Part of a small language model's weights: 1.22M parameters.
Each number is 500 + 40 x the weight over its row's rms, rounded and kept within 0 to 999. Layers, rows and columns count from 0. Numbers have three digits each. The size before them is the row's rms in percent of the matrix's.

# v: layer 6 attention value, 64x64, rms 0.0856, rows 36-63, columns 0-63
# o: layer 6 attention output (transposed), 64x64, rms 0.116, rows 36-63, columns 0-63
# up: layer 6 MLP up, 256x64, rms 0.178, rows 0-18, columns 0-63
# down: layer 6 MLP down (transposed), 256x64, rms 0.136, rows 0-17, columns 0-63
v36 085:501537541490555432534515505474491512436505530505507492474501458478481451492501593482497462450533508503457471545547461598454557559528495505480504446554431491462514524530587513512519577459437553
o36 091:486405518520508531521496509456492437451461492562532497428444443474517521533530466550486485510487506415487485521499482594535511590468492483537487462479509418513501472525541457531422460522555470
v37 117:524469514562464510523447494494489502415553531468413532490511612469505522481491512573516493509547489487565428479564524488520548497454517435435489471497488549455558479480454478518489489448504434
o37 112:466478432508415512552449545517435457526473532510480502509498590474467522517486543446468491535494480516532403535470536523519531528532445434509539484484493530432503564536578506529497548491518424
v38 096:408506468459458441513520464532479441490515511473559521454507495535505404523527513556516473558520494479580484494479444517490490555487480522578483481512490501475511530604474452461452599474510497
o38 095:389532465522572469513475433560525533480522486540493510464485454451487501523515487542492440513538475487513483562559412482403548476471533499457531447541509488468458548578527471474504530494473496
v39 106:515541476493477548477558369509541450534528462535501515527486544545457517425507516540459548579433502497525527441556543496462522531490440460485521447464485499474521436521492511438561524502524485
o39 113:455513588493502517420492514575549505488537483491502514522542499470528438482468528441496462496419484501554503552552565455479477498529451517445584440512513471528468514519517494460615488503456495
v40 107:578449585489542455557502458489510521604465521527501484526484498545550499546512532529468478473482485582521470533497554544527552500466479522470506444511523536554505527537569501479567485439561445
o40 106:528487453495431527558476515511463479486499538484567542482537498496506485524484562478489540457473532428541526492523421515555492525395492542529514469529450388609481486504513511486513449520464479
v41 118:453490510500498532546471567482429470523486490472519521498521422573509491422514488488528552492495503487484436434568461513512496503534548464504516412477399572459478517440472509505582473529489465
o41 121:506463472578465453486526533478548430508479481510460511477477424510430478500528525447459455557541487466503503504584444532522508566512433491464504492493509560418521485543498478541580571490532544
v42 107:517491497578573542458464467514494493577481438485490512576509522476548489542577509471459516439513497495521497473614463565519473450492481437537521503478503543498515533564475453527460547470472442
o42 112:549567467467578516587469485507468423552486414459498494531466532507528558582515543459428478462523520431495464490547472488479524454508472514488449464525496461522526523521506477589547491503528496
v43 115:482535526510511462471443401500498537540538487502528491432540501465534492501478492479484475514499489540546532520556464547422559394466541498446446448508481462562498512560562508527478579443513515
o43 120:462450484492527494570432488475506506494524468520580490480512516517532592548472498471531489511520477451428450488486527518465507524422551500550470455496437455550427565488582524457500501555539451
v44 107:480539436455592497531489507561483504541534473528492573489526480475482482491523398532527477482459551478459500424548473496550465522505490506436523547505444528535470527461464470516383503538528459
o44 102:518500458501645490434474492522502449557539470521462526493556508528435455537504543460509473486548485536513457443545460485505507489555458533465458535466466546434523472516471480560450569500467482
v45 106:537496434522530522486525516583560516597422516529534541473488480496510455522480500533494516530500508511495492538501482548435452502487473445555444527507565475395511537437457451507566538443480504
o45 102:532540548515565474504561476483489479494456496536476441542425480457523555551544458514478523469519478503526487430571516500451559471587439520520470474539484497520506600480453557510540520481436466
v46 100:512517473458500426480487563498469499500533538406465536545498515463453518523454477480548534559415521497437468498484521541512492516491526529515576589420432458543522448519489448470439481474489484
o46 098:522537552528584516477479521454441503577499548553449507471466454557529489494511496461604550545486510483464444527483473448517428461489485468493463569479464555485541470543537499501438504462532450
v47 110:497457534551514447481455516480448516585441481520474531515469478528525535458476482501445535475535446563547505477477468486474561490569575474519463523478556504481487504480571462513467488531362511
o47 105:499517514466475416549497518426441504408496500493519531479479459504536501462472529524486473518492561413497466497433477508510487508551581570595479485519501502545511572475553473496546461533482566
v48 103:506531541563487501538522573509502400538522551568452537484436438497466478448517474455464552534440495528477466481448484485480509540463489499419474526474535456536442519439534476483520485590517506
o48 104:499506510462525432447484531459461510472536553552494534530529483450478456374467487464504490475445549506490541416459480527558487527518452541465510517541506549528538492492464435436547526546484570
v49 121:530503575610430521544480553442537491495460498485501536466506539434479566439470541428518484490558474557497494514519509497509479528464496480468431567525492445535490485467514473458457464516583473
o49 125:534480433520469442562527567523423466512500535490513529529522548432500534428484504487468550527527503526445532424436598511546468509443506480519494546515464496513520506449529465432441544538494525
v50 112:494481509543509508499546585474528502458395503427431455470497557484449498501479474489451497478493522520471475468602611515491490541457502472479476478536524454542433508477488526488519423545530500
o50 098:517589463525487522467510576495475474524475494465485515537500553462478502488429506516449490551516583513563585392456523534530473558520460504438484557583488487483471469483458457494495458502513487
v51 103:566582467484559464545483446555470530501472548443531438528488541508442426475508469494503531517474529515382470451537557549454457454526475528490502482462482509482539469461452477469444532517488478
o51 101:529518562534603603454479515493514457540488470562449505522513478551530548565479473499506563547533442470494492452559514503481435452525442509458485485415480536456503505518489530504507454498486444
v52 094:477480485517559517434565573502542453521503529511458490466454490553507521473577561567500542517489549492534510407390456492455537488541513491502534517477514468532498561547511477477566556502476531
o52 103:476498509528524461444465518498468555482540459559475421507422466495533525530452498454507448462499610540518499504490426480465538498545497517434554494523549486495537460489460468443562470538453570
v53 114:530457511545436477484557570477524484566514520521484452492515427523462541416496497510491493507523430494561534498488528467552489527516465436482565568408492544436510507506458450526499567483447515
o53 110:490519486530428413501515512460425560463487424516477517505482473523534452428568538459495431486448482489545524570533521468497468524522505528502551480575563502548568532479468465513467522549470538
v54 104:507527524511459448526493522449498515461512498507478527470484553484543543556462445458482511442510471552506472538510425528491465441423492542552544488463569498470523503539606515554421517518460584
o54 103:495537514444481484559436457454459505486540503472452577463517511478512551498540434580503492487489518442485485535431480554533471549420581502571456537492498469579479541461510518502469457484523534
v55 121:457493411555562521533532473515528526478445450556473534507528486523429456512562449461477527513459501511554549478485475474446474486491435471531438521518496508440490538440413527514474531569504566
o55 127:516524538485556499428457451509550515485462392540465527518502519446483504541539481541472485473499490540533554393534552449470573474587519539485513494526463549487505498477426507493526555517515538
v56 100:536532546520416506572483413513529528542546464467474482452475457505552458552544486488522499487469504498535541445528527522477523566496487439475522444493470592506512462512473581519517472421508429
o56 098:466439473555414550469454482515515487497534489517412504499536559486506497559524535480488482471454413454508497541573535475542495508435467508554520456556442477465520510562499556519515528548551440
v57 102:450454480416489504501525447463509478485528480506557551485448530442549535454465475573482517469557479511528552570566557532535528540483505467442463466454401561504514497485502531522452541466468504
o57 108:418457472472429495536510500497526493473533505465580544436522507471481483462519613513521429511430501484553502578540521570518492530509486523486459524507470432516511552527529470503455578507458475
v58 112:474509512555453473447519564504414504454401586443445544506474539534495545491473486496490454566536497482423505480511446512491533477533511563562537566463459467520466501495561500505466506521503461
o58 104:526549511514531493480491563531464470526496537475494519473424432506489511484447420428548500595524513471483483524417449508524471476511523472559486553466546452447529497509541462465466468509481607
v59 104:481522520463513521499524504452514548595542532535484418494443464560543585507492528544504515534575499494511486511442547518519406492509485561450538479468470492420511490481481509450485531497444420
o59 109:483489464494424557495525463548461553531533490432494492433483420471577510469509525466505454487502499544554540600507455577515462515476521564499534473487520513551546461461483479497505473495405479
v60 106:527500526439462447496555444469578489509564510491556469473454474509505490563529486520493553488494501495471466446414517474560527555458471458485525409459529509525518471513488545481538606551532540
o60 108:480522532482457476435439425502552547502571484524469483501576496485535485482484597544529460442469480487568525575524497520522522518424455499409508491522536478535483467518461535465518441548472502
v61 099:493472599483484508509474513480541420474490491462455528559539468515493447461507395475488465483466452565441541439565459491561502547502478494535514535517510493474502573596527467528511514541472494
o61 101:491545506525536411487461520463514431456509468544474496504603549521472400385494488504443507498469473472512548488541468471482479519434505491509459462537491472496514511496517491585482456487528571
v62 115:493461489477468504526500504534398512516459505502512527510487584467550476503550567458474495518498535489506479503576455444513470460484472583538469471538471560463530510419546539479449457451415443
o62 112:491552464426502633540530541539532428513500557473504542472436435467436565538517492488443452502485506474515430498470420498524490448514559508553525494456506472459527501507508492502496501481474527
v63 099:437495517557534499529456519531485510514474488507464524506459490439454475447559520439530512535564490525500529563478515428481469435533496520453532544389538546504531561509506452445412478490441499
o63 102:477496485432536554518506529465419511481524443494480529488493453508496524506567473473503572515504568518445508470491470438502491408519562523503510524427473560522581589505527464486422512550522504
up0 105:508483504542494486470507491454483537543553413522453501554415512515527503481482558503503521549563537487536528505493504406443571440558470476471544439428495426473529444544496508452501546491508516
down0 105:475554547524552466437469564498574429475511546447528483437523548443489518485521499511481500548530384530478494516465533507493494550511544521477485506480523553512481478591436447554527503500559476
up1 109:484474486563488502545524582461479494591422514514462500501472505489453491479538547528451543548537574530489451457522489488523449487592447452566476517520484542469537489526511418547537522472541469
down1 108:527514527536422532531491460443502556457501456472518460475491491567562535550461591568577521469490552507527507502485532443524469586486559416448505462467547516486517463514464480497455499481486513
up2 128:532501540492581447597482505390431481464472501563523479511410550491548515437556497445492481541490503546477475498428498502500471526533504513538498525528511479494456495439561470502481467524544541
down2 138:515568518381466458525459513497562516551442470430500468450505500465434571487478511489475490559524513489466492482534495459534574543458481537547480512520556491549506519435545543513544476495438539
up3 090:456505551500418480511456553498504494476507472535513467520590532550493514469473511552548420572508520531553544547582494472499542492458501550418480432538477507506411534491484490522493527479565493
down3 088:481542512508514548478521501539513445550532499387528541490479473482476467461532490506582466458513486548513487436446472460485453508499551465563489429538453562543564491437462527479508490411509538
up4 094:344521496474511443538461495451536509407515544524471471517515517561477515482552507529520568556505539478441502536496456473481546496490511479487516430434480510460477519481519449472561548515486472
down4 099:489513417491474564491560514534498498540476562479548515560562510573403441534497478457527538429493440490529503462452442516512472475533497484552475479533470592480502466478485546523520475429485496
up5 102:511444570487518493505467462467491444398479466513430457476512518481574481468517439491521498530526512543586484583549457486490539449547473398508476516524526474481498562480472485524569511468482510
down5 101:510477497478483484483475475449550460508426533559457545528483520489531447528572489538424480484518585569526470588453492420459485483511429488540544510483458459485460503516566480556515518453533497
up6 098:509511560450564527582529468517506521441496524527475493511420557409486524512573428524558497520503493524476455485489474438518447561572501499559488514466452526445453492496520442513532499437512518
down6 092:426473535500538472499471570498462503504571492484538510440517563418479473486432514542441473469478451528501523473474486540479452611486498488537442522563521525537469582534508535564518526504503532
up7 113:497446528550554453539460539499516486478585481539519462493502542526448538452437439460538529521533530520491491536458536482487526528503538554527537416513514476470388555494528425462433492479489524
down7 118:480467541465522488427473482455498484501542528536457511460456554493488620462469499440549479501528547485549499516470515476479588493440612524453582485485473483522460531514525528497436533496505485
up8 080:494412495534523489502511540550522530520505515530413456532452601484499448543479534528481509568596488532478571472539520503455494486526525456428514419508456535547497441506466461479495491470497466
down8 084:494552555489556471530471512516521497476463496497611529558507455575495470497569485483460503419493494455467442499474419524510519486484480597562471495519484488463544457492532531516499401524477521
up9 089:530507483484482464567433495514508517577548476486555529552450527488440479492473580455582526485543571517447452508441532422447467496492488448517460499486548528490492520498462508539525455504557574
down9 083:547496493505425485496482498549546508548508516535507427503534499412473453515485490486528550476426475565494562497425555458462481546535473481480464512433518505426536538469492570532504465531593501
up10 098:451499494589541529467484550479467442523469491577474433568412447525440527465530552480516526582513512493496480467496540483480499465502399486473548467457539458511501513534524462498515511547523439
down10 086:477505607438423528504496426409515492501483460510488532497578510500549509406455516501499465481477489581498562478486454566441557479542498496471527487525514478519507517553458534494524449493521524
up11 095:410503435490565473567519534516486518472499469495531511537494498527499478481500488475457492571502520500471435495518474450517473555494482492487499574437541388530415543548477465532470478517547592
down11 096:495488456444522527528483473509463556471542485458506494389568504438420504577508596464427461475518477448502482547534516546468417509480508497508504486522468567522539527547478526488524478455497506
up12 119:441505514497462462545446500504488461454436468483509416503484567505552537478534460485499569478555559513459447593577545470452432522493475449516563517491481449517505428482487495546492478504540504
down12 133:435491570503557535484504517488499458507541533491529456612483470481537514512477459533537476430526456476474434569536546477559463565486573419506510514513499451515573475474464509490525482473489442
up13 079:535513498487482481473472480543471518519519557485484461488444476605524575485512481590474475473511497435489504502455539434493554543537425436533462443516473527536476469489450508592542529564485519
down13 089:464499450502460535472591511521607495445484503532482514520484514538485407549496548446486498478465496583510476522530463466487512428484580537486519543464523442441545502485544511450456441508530518
up14 108:509502514501533461509529448480488552438527479502456510514458474488464523525465532518502451517548540538547509519549577465469383530530504474436584472489477524437481435563427521517496521418524533
down14 097:455525542493580545513472570536427451538504502507538498484547543450502501488474487534497526523469515432499458470543440451561479555510459577479456434478532501473504485495596528517464568443496543
up15 072:439513548576474456514461435476515567538519543499428482515480486468574528516604496527535510454551489463502537426554426448501557549510482492482467509515438527509479439504508550458488502491495474
down15 074:513486478514510534549547480537478475433486440569558489481545461566482443532416447461546421528464484492493534500375478551461509447476535489505487475478514460501518516476535528527508548528466558
up16 109:524469452514428460531466488442524485527481492474540412513459492486479560514626497506493567538553525518448457493442528519493471501458485470554532541530479519568479483486508448502391528520519495
down16 101:509486504532501523516541492465456516465481574453488480541493500530466467548589481558473516483563549517576532543437509485467422496470526538508429560477463508522483398537547432452515456508525480
up17 110:457471540441523492517464497511572493526496465493538513537477462506477508473402514444461504624484511522514545547549475484561455420489501436509506449486598485523516475546514466535537549512465488
down17 097:484490534458526507524473498408475485461486461444530539445543606457525445559477504548451554432486513486569475582551498504494438526501494499519496535457521536536556520458511574490462483491542494
up18 111:545539476474471512573494436503467501397499467479504520565496500503545468496538471480499553607468507523491480514571511464519531565488472486559483483510478462493454457574541528547491492399515554